Weights of a small transformer language model.
Architecture: rotary positions, no biases in attention or MLP, untied embeddings.
Each number is 50 + 10 x the weight over its row's rms, rounded and kept within 0 to 99. Layers, rows and columns count from 0. The size before them is the row's rms in percent of the matrix's.

# q: layer 2 attention query, 128x128, rms 0.169, rows 0-26, columns 0-127
# k: layer 2 attention key, 128x128, rms 0.173, rows 0-26, columns 0-127
q0 098:62 52 17 48 53 36 34 65 33 53 67 52 58 51 45 48 50 57 44 51 52 51 43 42 50 43 65 63 42 45 58 48 72 64 46 52 48 42 46 60 63 39 59 57 47 68 39 46 49 50 46 35 64 50 54 38 49 34 47 52 39 55 56 49 52 50 51 46 60 47 47 53 36 60 71 46 60 46 68 31 65 41 46 26 50 48 50 28 41 48 41 54 51 51 32 56 56 49 45 46 54 34 51 47 59 68 37 30 40 52 39 43 41 53 56 37 51 47 38 49 63 49 40 68 64 55 61 52
k0 075:36 52 41 53 51 62 39 72 58 48 70 77 50 35 52 66 38 55 40 51 63 50 41 42 62 47 35 44 53 40 60 46 51 34 36 32 45 45 37 36 47 66 48 40 50 53 51 46 46 58 39 23 61 59 55 39 50 58 42 58 58 49 42 43 57 52 39 45 68 45 59 54 48 63 38 41 33 51 46 53 49 37 49 43 39 51 54 69 43 63 52 63 32 40 51 36 59 59 43 40 47 46 40 40 53 39 37 39 62 45 39 38 54 51 44 61 57 54 42 39 42 48 46 68 56 56 38 61
q1 105:51 57 37 49 35 48 33 50 35 47 56 38 54 58 47 57 64 64 44 51 77 51 47 26 43 51 37 42 50 55 28 44 63 68 46 53 56 48 45 37 37 57 40 47 48 59 52 47 62 35 28 52 57 46 59 39 33 35 38 57 56 47 62 58 65 37 48 68 44 34 46 50 36 39 58 60 38 28 49 42 53 48 52 45 41 43 49 39 43 61 50 44 65 52 53 51 51 58 46 39 56 32 61 60 35 52 41 52 35 46 59 37 49 41 41 46 43 53 52 57 49 47 31 43 53 34 55 39
k1 091:50 28 44 34 69 61 46 72 37 49 68 56 49 56 56 52 38 70 55 55 46 47 43 65 48 60 66 66 59 44 40 42 48 61 50 50 57 36 52 59 48 43 51 39 53 36 38 35 35 54 59 32 63 59 40 50 29 64 59 66 50 51 55 54 57 57 51 38 67 39 60 57 51 62 53 65 55 59 49 56 54 62 41 50 47 61 34 32 39 49 48 64 47 50 47 55 56 48 38 54 53 33 41 49 54 42 45 30 61 47 47 39 52 60 63 39 62 39 45 56 49 41 59 57 35 60 53 65
q2 104:38 42 53 41 39 56 51 64 38 57 51 52 48 71 42 57 50 48 47 47 35 57 48 66 68 44 31 46 64 45 30 46 43 35 45 57 62 53 58 33 49 27 59 49 50 59 41 64 61 49 64 61 50 58 65 43 56 49 44 56 53 49 50 55 60 40 58 59 57 63 54 45 49 27 64 52 55 59 49 60 49 55 40 41 67 48 52 41 73 48 38 25 40 48 68 55 45 41 47 55 46 54 33 52 46 48 36 68 45 43 32 44 49 42 59 52 44 64 49 46 23 53 47 54 52 41 50 65
k2 090:64 52 38 57 53 35 39 54 61 57 51 61 52 48 55 50 51 49 65 46 46 51 50 47 33 54 80 57 52 54 64 56 49 57 52 34 42 39 35 68 61 40 59 70 40 40 38 40 42 52 57 44 41 57 41 62 54 55 46 54 36 42 53 46 43 68 47 40 42 48 44 47 55 66 39 48 74 64 58 41 30 45 44 52 41 50 52 62 57 51 53 55 45 56 50 49 54 60 46 48 51 46 67 63 36 49 72 59 30 47 46 45 52 49 44 44 50 30 39 46 85 42 50 54 43 64 57 57
q3 106:69 53 50 42 57 39 47 51 57 60 67 31 61 50 26 25 40 61 61 64 36 48 48 43 46 24 39 64 51 44 62 66 54 51 54 56 62 52 42 57 43 52 50 40 44 63 60 73 51 30 58 51 62 30 38 59 37 40 44 59 56 51 35 42 50 42 55 61 75 62 52 53 43 56 51 43 53 43 58 52 61 49 35 40 56 62 40 37 45 52 60 38 61 48 59 66 50 45 63 55 55 39 42 47 47 54 42 44 49 45 46 50 47 46 41 56 34 45 44 57 51 51 28 55 50 40 43 44
k3 098:43 51 34 56 48 43 36 58 57 43 72 60 59 56 44 51 49 47 38 54 57 58 45 53 57 71 38 56 50 59 43 46 62 32 33 44 45 61 47 69 49 40 43 59 60 56 60 55 67 48 58 50 56 63 55 59 49 73 48 53 71 54 58 41 54 30 55 32 49 54 47 47 45 42 56 85 50 51 41 47 56 30 65 47 52 56 47 45 59 53 56 60 41 40 44 25 40 46 53 40 50 44 43 35 50 57 54 50 52 54 59 49 48 33 42 37 52 54 58 48 42 45 64 65 42 70 61 58
q4 094:52 45 42 36 51 65 34 40 27 34 52 73 54 44 57 52 69 49 50 50 35 57 62 70 41 32 38 40 52 38 54 49 54 33 38 41 59 60 47 56 43 43 60 49 50 43 45 59 55 60 59 56 43 67 63 50 54 59 40 73 40 34 46 62 36 50 62 60 64 47 44 41 58 35 56 71 51 56 52 52 40 55 38 32 46 48 40 40 58 48 51 59 36 34 58 39 54 47 47 48 46 52 45 43 29 56 60 61 38 69 43 54 50 46 58 46 45 68 48 58 45 55 41 51 38 38 42 51
k4 097:63 44 47 51 55 59 54 69 46 44 51 56 50 61 48 49 44 63 65 63 56 43 34 43 64 49 54 59 68 49 67 43 50 64 52 50 39 32 44 41 44 54 60 56 55 57 51 44 36 30 59 43 64 32 49 44 44 61 61 37 52 59 44 27 54 53 37 62 62 50 64 64 50 63 47 44 36 38 40 32 62 43 41 61 55 46 46 54 49 63 50 49 61 77 53 53 53 55 54 59 49 64 35 50 54 29 50 35 55 44 45 69 48 38 45 53 49 38 46 44 55 44 50 74 46 62 36 59
q5 106:57 42 38 43 39 40 35 54 28 68 51 58 52 48 41 53 41 44 46 63 65 45 67 55 31 56 53 58 46 59 39 53 50 49 49 55 44 38 57 49 58 56 55 45 50 56 63 39 57 47 57 45 55 53 40 24 42 41 67 63 54 58 63 32 54 60 45 49 38 45 42 49 57 40 56 74 55 46 51 34 43 38 59 38 60 65 64 37 47 61 50 52 54 49 54 65 49 68 55 36 54 47 75 33 51 59 28 60 50 56 46 61 53 57 34 30 53 60 50 57 54 59 49 47 62 45 65 44
k5 089:70 41 51 42 64 42 48 57 40 45 77 59 63 51 55 69 48 51 63 47 67 49 35 50 59 40 49 32 52 41 65 49 39 32 61 45 41 60 42 60 40 36 52 49 44 64 35 57 53 53 33 37 58 60 66 49 59 74 52 64 51 40 49 64 34 57 40 46 54 62 50 55 52 60 44 40 31 61 43 40 54 39 48 55 32 52 42 63 45 56 53 45 49 60 38 48 60 59 48 51 48 55 40 70 40 39 53 44 59 46 43 45 44 57 51 45 52 52 50 68 38 54 39 44 60 70 49 61
q6 100:56 38 40 45 48 36 68 45 48 52 55 56 65 54 34 72 39 49 41 62 50 30 47 64 59 55 48 44 34 46 32 61 40 58 59 45 57 40 57 57 39 39 66 41 43 46 30 62 51 41 45 40 64 31 56 43 51 68 51 61 44 64 55 65 43 56 59 48 57 77 41 40 55 60 39 64 42 53 40 53 38 56 47 62 60 64 42 40 58 62 35 59 37 59 44 51 42 55 45 60 58 58 53 30 61 50 35 68 61 39 56 36 52 56 62 55 47 61 46 50 51 54 58 46 50 46 50 56
k6 117:55 46 48 51 67 40 29 67 42 51 67 55 56 43 64 64 58 47 55 55 44 57 50 44 46 54 40 54 54 56 64 38 50 51 41 50 38 33 52 69 55 53 51 38 46 74 62 44 31 53 30 42 69 48 37 47 52 58 55 74 53 42 56 27 50 53 37 61 43 40 48 43 52 48 40 37 47 45 64 51 49 33 56 26 58 44 50 80 55 55 52 50 53 51 46 44 54 58 56 50 35 36 61 51 44 42 57 35 54 44 47 45 41 27 48 48 64 51 57 52 48 54 55 65 48 51 44 65
q7 102:64 59 43 52 45 46 51 64 53 65 54 54 54 52 44 64 33 60 42 69 43 51 44 43 46 67 56 52 49 47 53 42 40 47 50 59 50 36 55 61 47 54 67 66 59 75 44 44 39 56 57 61 67 66 46 20 47 42 60 32 52 43 37 50 42 58 38 42 56 69 37 42 47 32 47 43 49 52 37 42 64 35 52 61 60 43 53 63 67 47 52 51 47 39 42 57 41 69 61 39 46 49 45 48 54 61 49 40 72 46 58 43 38 61 49 58 47 45 37 51 53 48 42 64 49 65 66 37
k7 097:58 47 59 55 46 43 61 63 41 65 53 64 49 48 38 49 39 53 45 44 60 51 51 63 61 36 39 68 41 56 63 60 47 39 46 33 61 56 53 47 59 44 50 32 34 50 45 56 40 29 57 60 36 41 51 71 68 59 56 55 53 26 53 58 59 47 46 51 42 55 44 56 44 56 23 44 45 70 56 46 42 31 37 46 25 56 64 54 41 43 60 55 33 65 49 37 56 49 51 43 61 59 49 55 64 42 53 68 42 44 60 47 55 49 56 44 37 55 54 38 55 62 61 61 47 56 52 51
q8 093:43 53 47 66 41 55 54 56 48 53 56 52 50 54 60 50 43 66 37 52 46 52 64 40 65 22 39 36 36 63 29 42 70 62 37 40 58 41 36 71 40 51 30 63 44 59 49 63 49 49 62 54 54 51 57 31 45 51 42 42 44 36 53 44 51 48 42 51 48 65 51 44 51 27 65 59 46 66 44 48 59 41 50 52 55 44 38 58 42 59 56 62 44 46 49 42 36 67 50 51 45 40 47 32 35 34 41 47 63 51 36 45 56 57 51 70 50 63 48 54 48 55 61 52 43 53 67 38
k8 101:68 49 34 33 50 66 51 56 56 45 64 49 50 63 68 50 52 51 47 56 51 37 39 44 44 46 58 82 80 54 64 52 64 37 48 32 44 53 57 56 44 66 58 55 40 59 54 41 65 45 49 41 61 36 38 58 47 62 53 48 49 59 63 40 40 57 47 57 52 47 33 54 62 63 51 48 67 29 56 36 66 38 40 69 64 53 37 51 67 53 43 47 44 48 41 45 46 65 38 38 52 52 53 36 52 40 51 54 53 54 54 54 44 38 54 54 55 45 38 60 63 50 54 59 62 52 48 57
q9 106:53 48 49 39 58 67 20 62 43 48 46 47 44 56 65 46 42 53 44 47 48 51 39 47 44 39 40 60 56 50 58 32 58 54 51 39 55 45 44 49 24 52 60 57 60 49 62 52 53 52 50 64 56 52 38 40 61 56 57 49 53 44 38 43 57 36 46 58 34 39 46 53 44 34 57 48 58 50 44 35 37 40 54 56 54 58 40 39 60 51 61 42 36 41 49 59 55 44 58 37 76 41 60 51 54 61 56 43 28 73 53 37 26 62 58 27 56 54 44 55 54 40 49 48 70 55 45 71
k9 107:60 32 38 39 34 51 62 44 48 50 48 52 69 53 42 64 53 53 67 56 40 50 54 57 57 43 53 63 34 61 46 43 38 63 41 56 70 49 32 37 76 33 48 34 50 46 52 61 50 54 47 64 58 50 46 66 56 56 55 56 46 40 45 38 58 34 41 46 42 47 59 38 65 66 35 50 48 42 45 48 40 48 53 49 35 46 45 54 53 48 46 43 52 65 53 43 43 52 65 64 52 57 53 58 62 61 42 59 72 30 49 42 47 44 56 30 45 64 62 47 56 59 51 44 33 55 63 32
q10 096:62 53 56 45 71 62 55 57 47 49 46 64 32 65 47 33 54 55 52 46 54 52 48 70 61 47 54 46 46 42 46 69 62 38 44 70 31 55 63 60 38 46 47 60 49 52 47 64 41 57 44 78 41 39 56 51 41 48 29 55 48 57 44 38 63 34 42 46 67 60 51 68 45 32 52 66 50 48 41 67 35 49 56 52 55 59 60 62 47 50 36 46 58 58 50 40 55 64 49 61 40 55 50 60 50 38 40 45 49 39 44 48 45 53 61 48 51 34 60 44 63 47 41 35 48 39 30 41
k10 110:64 57 46 59 35 49 50 30 70 58 45 50 62 43 47 51 45 34 44 46 35 54 64 36 54 55 68 49 50 62 59 41 49 48 50 35 54 72 60 38 63 58 45 31 51 58 53 37 52 31 50 60 51 58 40 62 53 42 60 43 67 60 47 66 39 51 41 53 30 51 45 43 45 35 47 44 63 71 68 51 40 67 39 53 52 50 44 52 58 44 76 64 42 28 57 57 53 36 60 41 57 38 61 52 52 61 51 64 52 56 53 43 52 46 52 41 47 42 48 38 53 51 47 41 36 39 51 41
q11 121:32 56 49 69 34 42 50 52 49 60 45 67 35 43 43 41 65 59 51 43 64 47 49 49 46 47 55 46 45 45 46 41 47 52 39 65 51 63 53 37 47 48 67 66 63 50 43 40 51 61 58 61 49 58 52 54 31 37 52 30 30 47 53 63 55 59 43 34 57 59 55 47 51 41 43 52 39 55 66 45 73 50 40 42 48 51 55 53 33 58 59 36 42 52 72 35 65 34 59 64 49 37 46 42 57 41 47 48 64 56 50 34 53 51 51 70 41 50 58 41 55 48 45 37 47 39 29 67
k11 113:54 58 65 34 50 61 47 48 45 37 63 56 53 54 32 43 36 51 55 29 44 59 49 39 55 44 61 61 47 59 60 47 38 62 44 48 46 43 40 55 52 45 58 36 38 58 41 56 42 45 32 50 48 57 59 49 38 52 45 49 63 57 39 54 61 34 55 54 42 62 39 56 37 63 46 47 59 65 47 55 23 54 70 53 37 74 64 61 46 44 57 53 55 59 34 48 45 57 45 45 39 35 37 69 67 45 59 59 44 46 59 66 52 48 62 41 79 34 47 43 54 54 46 46 57 48 52 42
q12 105:65 51 48 53 60 54 58 61 38 65 50 65 57 55 65 61 46 44 49 62 36 38 51 66 55 61 47 56 27 50 53 54 53 53 43 41 55 72 72 55 37 31 44 54 54 49 38 37 53 49 57 72 68 55 52 55 47 45 47 58 52 57 66 53 51 61 49 30 64 50 37 50 42 43 52 48 57 69 45 62 60 52 47 42 72 50 47 57 75 53 52 68 47 46 73 41 59 67 47 53 52 48 65 47 52 43 46 51 58 41 44 43 57 62 48 48 68 62 57 58 59 58 62 46 37 40 57 62
k12 115:68 59 55 29 54 49 51 61 39 43 62 49 68 52 34 52 48 50 37 32 63 50 42 39 62 33 46 53 62 50 61 41 46 56 41 49 54 49 42 59 35 45 57 60 58 66 60 67 40 43 50 34 52 62 50 30 43 53 61 38 49 47 51 58 58 57 48 47 69 40 55 53 58 42 48 49 65 55 64 45 50 41 40 60 56 51 38 58 60 47 49 58 25 62 45 27 54 69 46 40 42 58 34 53 44 42 27 33 40 63 43 65 47 58 52 63 53 40 44 57 65 54 39 48 44 51 54 49
q13 105:74 42 29 39 53 43 45 43 53 71 59 55 55 40 33 40 74 53 61 57 66 58 43 39 51 58 45 54 50 55 51 44 46 57 23 58 55 56 58 54 73 46 40 57 60 38 59 59 65 54 56 41 48 40 49 66 64 55 60 45 42 48 60 64 48 48 49 43 58 65 56 34 53 39 45 52 50 59 59 55 59 54 48 62 49 58 32 46 46 59 62 61 49 51 61 46 40 64 38 50 34 66 62 37 56 50 52 36 68 53 45 40 63 51 63 39 53 62 59 44 51 38 45 60 40 56 63 45
k13 119:34 49 65 60 52 53 57 60 64 40 36 42 54 41 57 62 41 39 50 35 38 53 66 45 44 37 58 48 60 42 44 54 59 49 44 53 38 46 49 68 35 56 42 55 29 52 37 47 28 57 55 76 46 33 52 42 42 32 46 58 26 60 61 45 67 43 69 58 46 51 42 63 54 57 73 45 52 45 46 51 48 59 46 53 43 30 54 54 60 40 37 49 59 50 49 52 45 44 41 52 29 42 46 56 51 58 60 60 47 34 51 65 53 47 49 53 74 42 61 50 43 42 49 55 48 42 37 42
q14 123:31 49 60 63 35 41 40 49 40 48 54 71 47 45 45 41 51 41 57 46 41 49 62 58 57 48 59 47 44 44 52 45 46 47 53 49 48 54 44 31 68 66 42 39 45 45 48 27 64 37 67 40 34 47 58 45 41 35 52 48 51 43 43 64 52 48 65 42 50 50 38 41 50 48 54 40 44 42 50 33 59 68 54 30 40 42 60 51 53 53 62 38 58 69 55 39 59 27 50 53 43 41 55 57 76 35 59 46 57 51 59 53 48 52 32 70 56 40 50 38 46 59 46 54 57 31 60 65
k14 142:29 54 56 58 56 52 65 41 58 39 25 52 41 43 51 53 61 32 51 36 45 56 60 62 46 59 53 39 57 56 31 54 47 46 47 49 37 56 46 45 45 55 40 63 39 32 32 50 34 65 48 54 34 59 40 42 59 32 49 43 43 50 52 59 56 45 60 63 25 62 42 61 52 59 49 45 52 62 55 71 53 71 62 55 44 51 47 58 45 35 36 30 54 40 60 45 60 50 46 39 53 59 52 57 53 59 46 63 52 46 43 44 56 63 63 46 46 62 48 62 49 56 44 26 44 45 33 36
q15 088:39 60 55 66 56 53 40 49 66 43 31 40 44 49 47 38 51 43 33 54 41 39 51 55 38 55 55 43 72 49 51 43 56 44 43 54 47 57 51 65 52 57 48 57 41 47 63 38 43 51 59 28 43 70 52 46 27 43 27 56 61 57 51 43 37 52 32 52 52 36 58 60 41 58 46 48 61 59 69 62 60 46 40 71 66 40 64 67 40 46 49 61 32 53 53 44 53 39 50 36 59 62 52 51 64 49 53 57 60 42 26 49 53 59 47 50 43 35 37 46 56 46 55 44 55 48 33 59
k15 099:58 39 31 44 53 68 58 60 51 56 72 54 61 56 47 42 45 55 70 53 42 37 46 50 48 45 47 61 43 58 64 51 51 29 52 56 32 48 53 41 55 48 45 36 52 62 51 45 69 60 45 48 52 50 50 45 47 68 56 58 60 54 40 51 33 68 57 54 53 45 58 58 54 60 51 54 33 48 36 38 24 45 48 31 34 47 44 50 57 59 58 42 46 41 57 36 59 38 58 61 51 54 38 47 52 49 56 62 47 68 67 54 42 28 75 53 43 44 55 39 38 52 52 59 60 50 68 66
q16 120:52 64 63 73 41 60 56 44 67 50 38 36 46 52 58 32 49 41 53 48 41 60 67 54 52 34 63 55 42 51 46 65 52 47 42 55 51 56 58 62 42 58 49 46 50 54 46 69 42 53 37 66 42 51 45 56 46 31 75 51 44 27 49 47 40 45 51 54 31 47 70 55 48 53 33 39 54 60 55 62 65 52 57 50 43 65 37 45 39 37 50 65 43 50 68 59 57 52 41 54 56 48 57 57 51 47 58 56 43 44 52 40 78 56 47 42 53 57 49 45 39 61 52 44 58 53 24 37
k16 107:51 44 53 54 35 55 53 46 68 48 37 61 55 50 52 50 71 46 23 56 55 45 65 48 48 53 48 40 44 61 34 37 39 46 65 40 66 47 53 52 56 57 68 68 41 48 54 27 46 28 73 47 47 68 51 68 51 48 43 45 46 55 39 66 62 45 57 50 66 50 52 41 46 51 53 57 47 36 36 38 44 58 28 54 45 54 63 41 53 39 59 56 50 58 40 49 53 57 47 46 43 56 61 58 44 44 50 30 69 46 66 63 35 43 36 51 55 59 64 45 51 50 52 46 54 44 31 45
q17 114:61 47 56 59 33 21 64 49 67 59 54 65 46 60 58 47 38 54 63 27 32 54 55 52 49 62 34 41 45 56 54 52 43 33 52 61 50 42 41 49 52 55 60 35 57 46 53 40 55 54 54 66 51 33 56 59 63 53 51 36 45 54 35 53 49 52 59 56 41 43 48 38 55 53 48 35 52 35 45 36 39 52 42 58 36 51 42 67 64 46 50 54 66 44 49 41 53 37 76 49 35 36 52 50 49 56 65 44 47 64 53 45 65 38 43 53 65 58 58 50 51 36 42 76 41 43 51 57
k17 140:47 41 36 46 48 61 39 71 47 42 63 61 30 63 44 52 40 60 53 43 46 59 36 52 49 40 47 60 61 49 55 55 45 53 44 33 40 47 50 57 35 47 54 58 53 42 54 64 53 65 45 24 68 53 48 31 57 70 49 54 50 37 58 30 54 44 50 53 66 43 38 46 54 50 53 54 41 54 56 59 44 39 51 48 44 41 49 39 51 71 41 63 33 44 42 44 35 63 46 47 47 67 53 51 43 28 26 43 46 28 51 45 41 47 40 60 49 33 42 60 50 52 59 57 63 63 42 46
q18 124:58 69 32 45 56 62 49 69 14 50 56 48 50 51 43 58 40 46 42 66 55 39 37 53 48 44 52 58 55 53 50 69 63 47 58 36 44 42 38 55 48 49 52 51 43 35 47 60 42 49 62 60 55 37 40 44 52 55 64 66 54 44 58 47 43 67 68 39 44 42 47 50 65 47 34 56 48 46 45 40 53 34 53 26 69 45 39 50 52 55 45 63 61 56 49 50 30 59 45 39 56 35 36 40 51 56 51 60 53 37 50 40 64 70 58 48 55 51 47 63 43 67 41 43 50 45 50 43
k18 107:45 47 49 67 50 73 53 35 43 41 40 32 55 56 58 44 61 45 54 51 51 30 58 52 34 40 45 26 62 63 26 41 29 61 52 62 49 47 51 45 60 37 53 38 48 41 50 40 54 44 38 49 39 67 54 52 56 54 53 35 39 52 44 60 44 46 53 67 64 59 46 39 35 58 52 43 59 54 48 47 51 55 44 51 50 62 53 75 26 45 56 45 63 41 49 39 48 64 55 53 52 44 46 50 40 50 52 45 37 65 52 37 44 33 43 51 26 54 40 64 46 47 41 43 55 44 32 50
q19 114:59 59 54 49 49 41 43 65 57 31 45 72 59 58 31 55 62 65 45 33 44 44 58 43 44 40 54 47 54 42 59 48 44 39 37 58 60 56 27 48 51 57 51 53 31 43 45 63 64 55 48 42 58 52 47 61 35 57 38 66 51 25 70 33 53 58 42 61 55 56 64 47 53 66 56 65 52 56 64 47 45 30 63 53 43 66 56 67 59 53 57 55 69 48 37 33 54 53 61 48 28 53 52 52 56 49 54 61 43 41 38 48 47 53 50 33 47 49 40 53 42 42 49 56 44 46 53 40
k19 134:48 44 63 63 48 58 54 35 54 54 34 49 28 55 52 50 67 34 52 38 41 46 58 53 47 51 70 40 46 52 36 42 60 53 32 49 59 60 64 27 40 62 49 62 66 43 32 30 32 51 57 57 36 52 61 41 56 39 46 40 43 58 26 61 44 46 58 42 47 61 50 48 41 53 74 55 71 44 44 63 52 56 54 49 41 40 50 39 49 47 49 46 49 51 47 66 58 31 49 57 54 52 53 55 47 59 52 61 54 50 45 44 62 51 52 59 43 28 58 33 48 52 50 48 56 42 35 32
q20 107:38 35 53 63 50 48 48 54 44 48 49 42 36 48 43 40 40 41 51 29 54 47 39 51 35 28 44 40 42 53 46 57 54 40 45 37 56 55 39 65 52 54 50 49 69 37 69 52 63 46 59 78 36 53 49 33 52 51 60 61 37 44 46 54 45 33 60 60 48 74 54 58 57 51 57 47 56 49 53 58 51 31 40 60 54 43 45 50 61 50 49 52 41 53 42 30 43 40 61 46 33 34 42 65 30 41 42 50 39 43 49 46 60 58 37 39 51 49 60 50 65 54 69 51 50 53 72 40
k20 107:51 60 45 43 48 63 52 44 43 53 51 51 66 52 57 70 58 48 51 61 23 49 67 46 40 36 67 46 52 57 47 64 49 54 50 54 46 59 75 60 45 55 56 47 48 45 33 34 57 50 58 54 64 45 45 72 43 56 23 35 49 62 63 58 41 48 54 57 44 36 44 43 64 54 44 52 69 65 65 65 64 50 53 50 35 43 68 35 33 51 48 42 47 56 56 51 55 45 52 42 65 74 58 53 55 49 50 35 40 44 52 56 34 48 57 51 49 41 40 42 51 42 40 31 55 45 45 54
q21 116:41 47 43 46 41 45 63 54 53 53 35 43 52 61 63 51 50 42 41 42 74 47 50 30 49 51 44 53 59 66 50 60 61 53 46 60 43 32 45 34 47 47 42 53 50 64 40 49 36 45 46 38 42 61 53 66 35 40 56 38 58 75 32 60 64 62 55 69 48 55 50 48 56 56 48 75 52 40 51 59 48 35 48 61 56 61 53 56 42 49 51 46 46 58 57 51 69 47 65 53 45 68 57 40 33 36 49 59 51 43 43 71 73 53 50 45 60 39 60 36 45 55 32 53 38 50 39 50
k21 109:56 51 49 54 70 47 42 40 47 48 57 42 47 56 56 55 40 37 48 47 49 58 41 27 52 36 46 46 46 59 66 39 53 50 54 39 70 48 37 61 46 49 73 35 53 41 55 49 58 54 41 43 55 33 49 61 43 39 59 68 56 52 54 26 46 44 56 51 54 38 62 41 39 48 50 39 42 49 42 42 54 51 48 39 62 47 53 35 53 35 56 58 53 44 47 53 45 54 46 39 55 49 56 44 36 45 49 56 40 72 55 35 26 67 52 69 48 42 34 74 45 41 55 54 82 41 46 43
q22 119:53 43 52 60 41 50 49 62 59 55 57 60 51 59 57 47 33 63 56 46 39 61 54 51 50 47 41 39 49 42 42 33 30 53 38 49 62 55 55 74 38 26 41 35 40 54 54 46 58 30 43 55 53 46 74 60 61 58 36 47 68 42 49 44 58 34 55 46 65 47 58 37 60 41 45 70 59 56 47 53 39 48 38 61 48 42 24 44 34 45 66 55 53 46 51 47 63 52 29 43 56 43 41 47 61 56 58 41 60 44 47 55 55 40 47 53 31 68 53 42 51 38 39 50 44 45 55 44
k22 121:43 49 60 42 33 56 58 44 63 55 44 55 48 48 41 38 44 39 55 39 38 64 59 56 50 38 57 51 53 53 60 44 44 55 52 52 38 54 58 43 62 73 59 64 57 40 53 57 51 44 68 49 48 40 40 47 45 54 55 47 48 47 48 53 80 65 31 55 53 50 25 49 41 41 61 66 33 44 23 57 60 58 59 54 53 58 65 35 89 48 56 42 61 42 63 51 52 48 37 54 63 51 55 63 46 63 32 47 49 46 47 54 39 43 54 48 48 51 52 45 54 54 66 51 45 52 39 58
q23 108:60 59 50 54 50 53 38 52 54 45 41 42 47 56 49 74 55 42 43 69 39 42 43 53 41 62 37 68 52 65 49 51 57 68 29 54 53 58 53 66 39 54 49 48 56 53 53 44 55 33 55 59 54 47 52 48 48 52 43 41 38 61 42 59 42 43 16 52 47 40 45 37 49 58 46 67 44 51 67 42 36 42 39 58 52 57 50 47 56 50 35 59 51 59 46 53 68 43 58 67 56 39 55 47 52 21 60 43 56 51 52 41 62 39 36 30 31 62 46 55 61 37 52 57 40 46 34 63
k23 112:57 57 37 49 48 32 51 57 72 45 42 62 44 51 45 43 55 48 52 63 41 64 52 56 78 46 57 59 32 50 67 60 32 60 69 62 50 56 66 59 52 30 49 49 53 45 50 49 59 43 37 46 36 62 31 47 42 50 64 49 37 59 31 34 70 38 65 43 56 39 40 50 60 34 43 51 62 61 46 56 54 39 48 47 60 37 43 53 51 59 46 51 52 41 47 61 34 56 46 51 38 67 48 61 53 61 51 58 47 52 55 51 40 48 57 44 68 40 54 46 33 66 46 41 51 50 45 31
q24 118:42 57 64 72 59 62 54 61 59 51 55 49 46 31 38 44 49 56 69 42 54 49 39 65 60 44 68 63 58 51 34 37 58 50 54 46 43 60 56 43 51 49 55 62 57 48 68 52 46 61 41 70 49 45 45 47 39 37 45 47 56 46 44 43 42 42 57 43 39 52 59 60 64 59 30 47 67 50 42 66 50 45 42 40 37 56 52 45 42 43 45 32 49 36 35 59 60 71 36 45 49 64 43 37 72 38 75 42 44 47 55 38 57 57 47 52 37 51 61 53 45 66 49 31 50 44 47 44
k24 117:59 36 36 35 49 54 49 36 41 51 58 68 58 52 61 42 52 54 57 48 49 42 58 41 58 46 40 38 49 55 50 44 43 49 65 54 46 46 51 61 33 51 38 51 39 67 61 40 57 39 61 51 59 41 45 51 73 62 61 51 62 40 41 53 46 59 56 57 65 64 25 30 36 40 55 55 56 64 50 43 67 41 52 65 54 58 49 60 49 47 53 66 35 61 55 23 48 62 63 66 43 43 45 50 38 67 41 41 70 53 54 43 53 48 37 56 45 43 49 34 51 49 53 61 56 59 46 69
q25 115:57 50 69 58 47 55 50 37 43 55 58 70 31 52 41 46 51 53 50 56 63 58 43 29 66 52 59 53 60 30 68 61 53 48 55 55 50 61 53 54 49 49 42 41 47 49 55 66 45 26 54 51 65 37 49 54 56 65 49 44 53 41 38 45 64 69 33 42 47 59 39 48 52 32 28 66 68 57 57 39 32 65 45 49 55 64 58 50 52 50 43 44 52 55 58 35 50 45 49 45 50 54 60 56 52 32 53 55 67 36 46 48 56 52 48 61 37 44 43 47 58 54 54 32 54 77 52 61
k25 117:71 55 36 50 59 40 34 36 51 37 35 33 47 45 42 60 51 51 50 49 18 62 47 67 43 45 46 57 63 61 60 57 58 67 63 45 37 32 54 45 46 50 65 43 50 47 28 60 57 43 51 44 40 49 52 36 51 39 53 52 49 59 67 59 47 34 45 53 58 44 63 52 48 40 54 51 59 53 28 53 34 42 68 44 41 53 41 53 59 39 51 60 59 47 47 57 74 59 58 37 48 41 58 46 49 62 39 52 47 64 57 51 53 42 40 35 32 40 44 45 59 56 64 58 46 42 51 58
q26 118:59 56 59 48 50 48 56 49 65 64 33 37 50 54 54 41 71 48 41 27 66 49 46 63 44 63 45 51 46 59 66 58 69 48 56 55 47 54 50 52 65 74 45 47 61 51 56 51 46 62 62 57 44 51 44 35 41 43 39 43 50 61 61 56 54 37 49 66 56 59 44 52 50 59 66 70 42 41 38 60 37 48 44 46 62 55 65 46 55 31 74 67 53 29 67 39 45 41 42 64 52 43 59 57 46 57 48 56 46 47 39 54 31 46 36 47 31 63 49 44 42 46 44 49 55 41 58 43
k26 114:55 42 71 50 39 49 59 54 50 63 56 38 65 42 49 54 55 48 68 58 47 44 40 22 55 44 62 51 51 44 62 34 31 45 51 36 55 60 48 49 51 46 57 50 50 36 44 34 45 32 62 40 57 48 71 48 41 64 44 61 66 42 58 53 50 44 44 57 45 41 60 52 59 48 61 43 62 67 60 56 50 31 54 43 44 44 35 57 37 65 33 19 42 45 47 50 45 43 47 44 44 67 49 50 28 43 42 54 55 73 45 59 52 57 62 39 59 51 60 54 38 49 49 49 53 52 65 54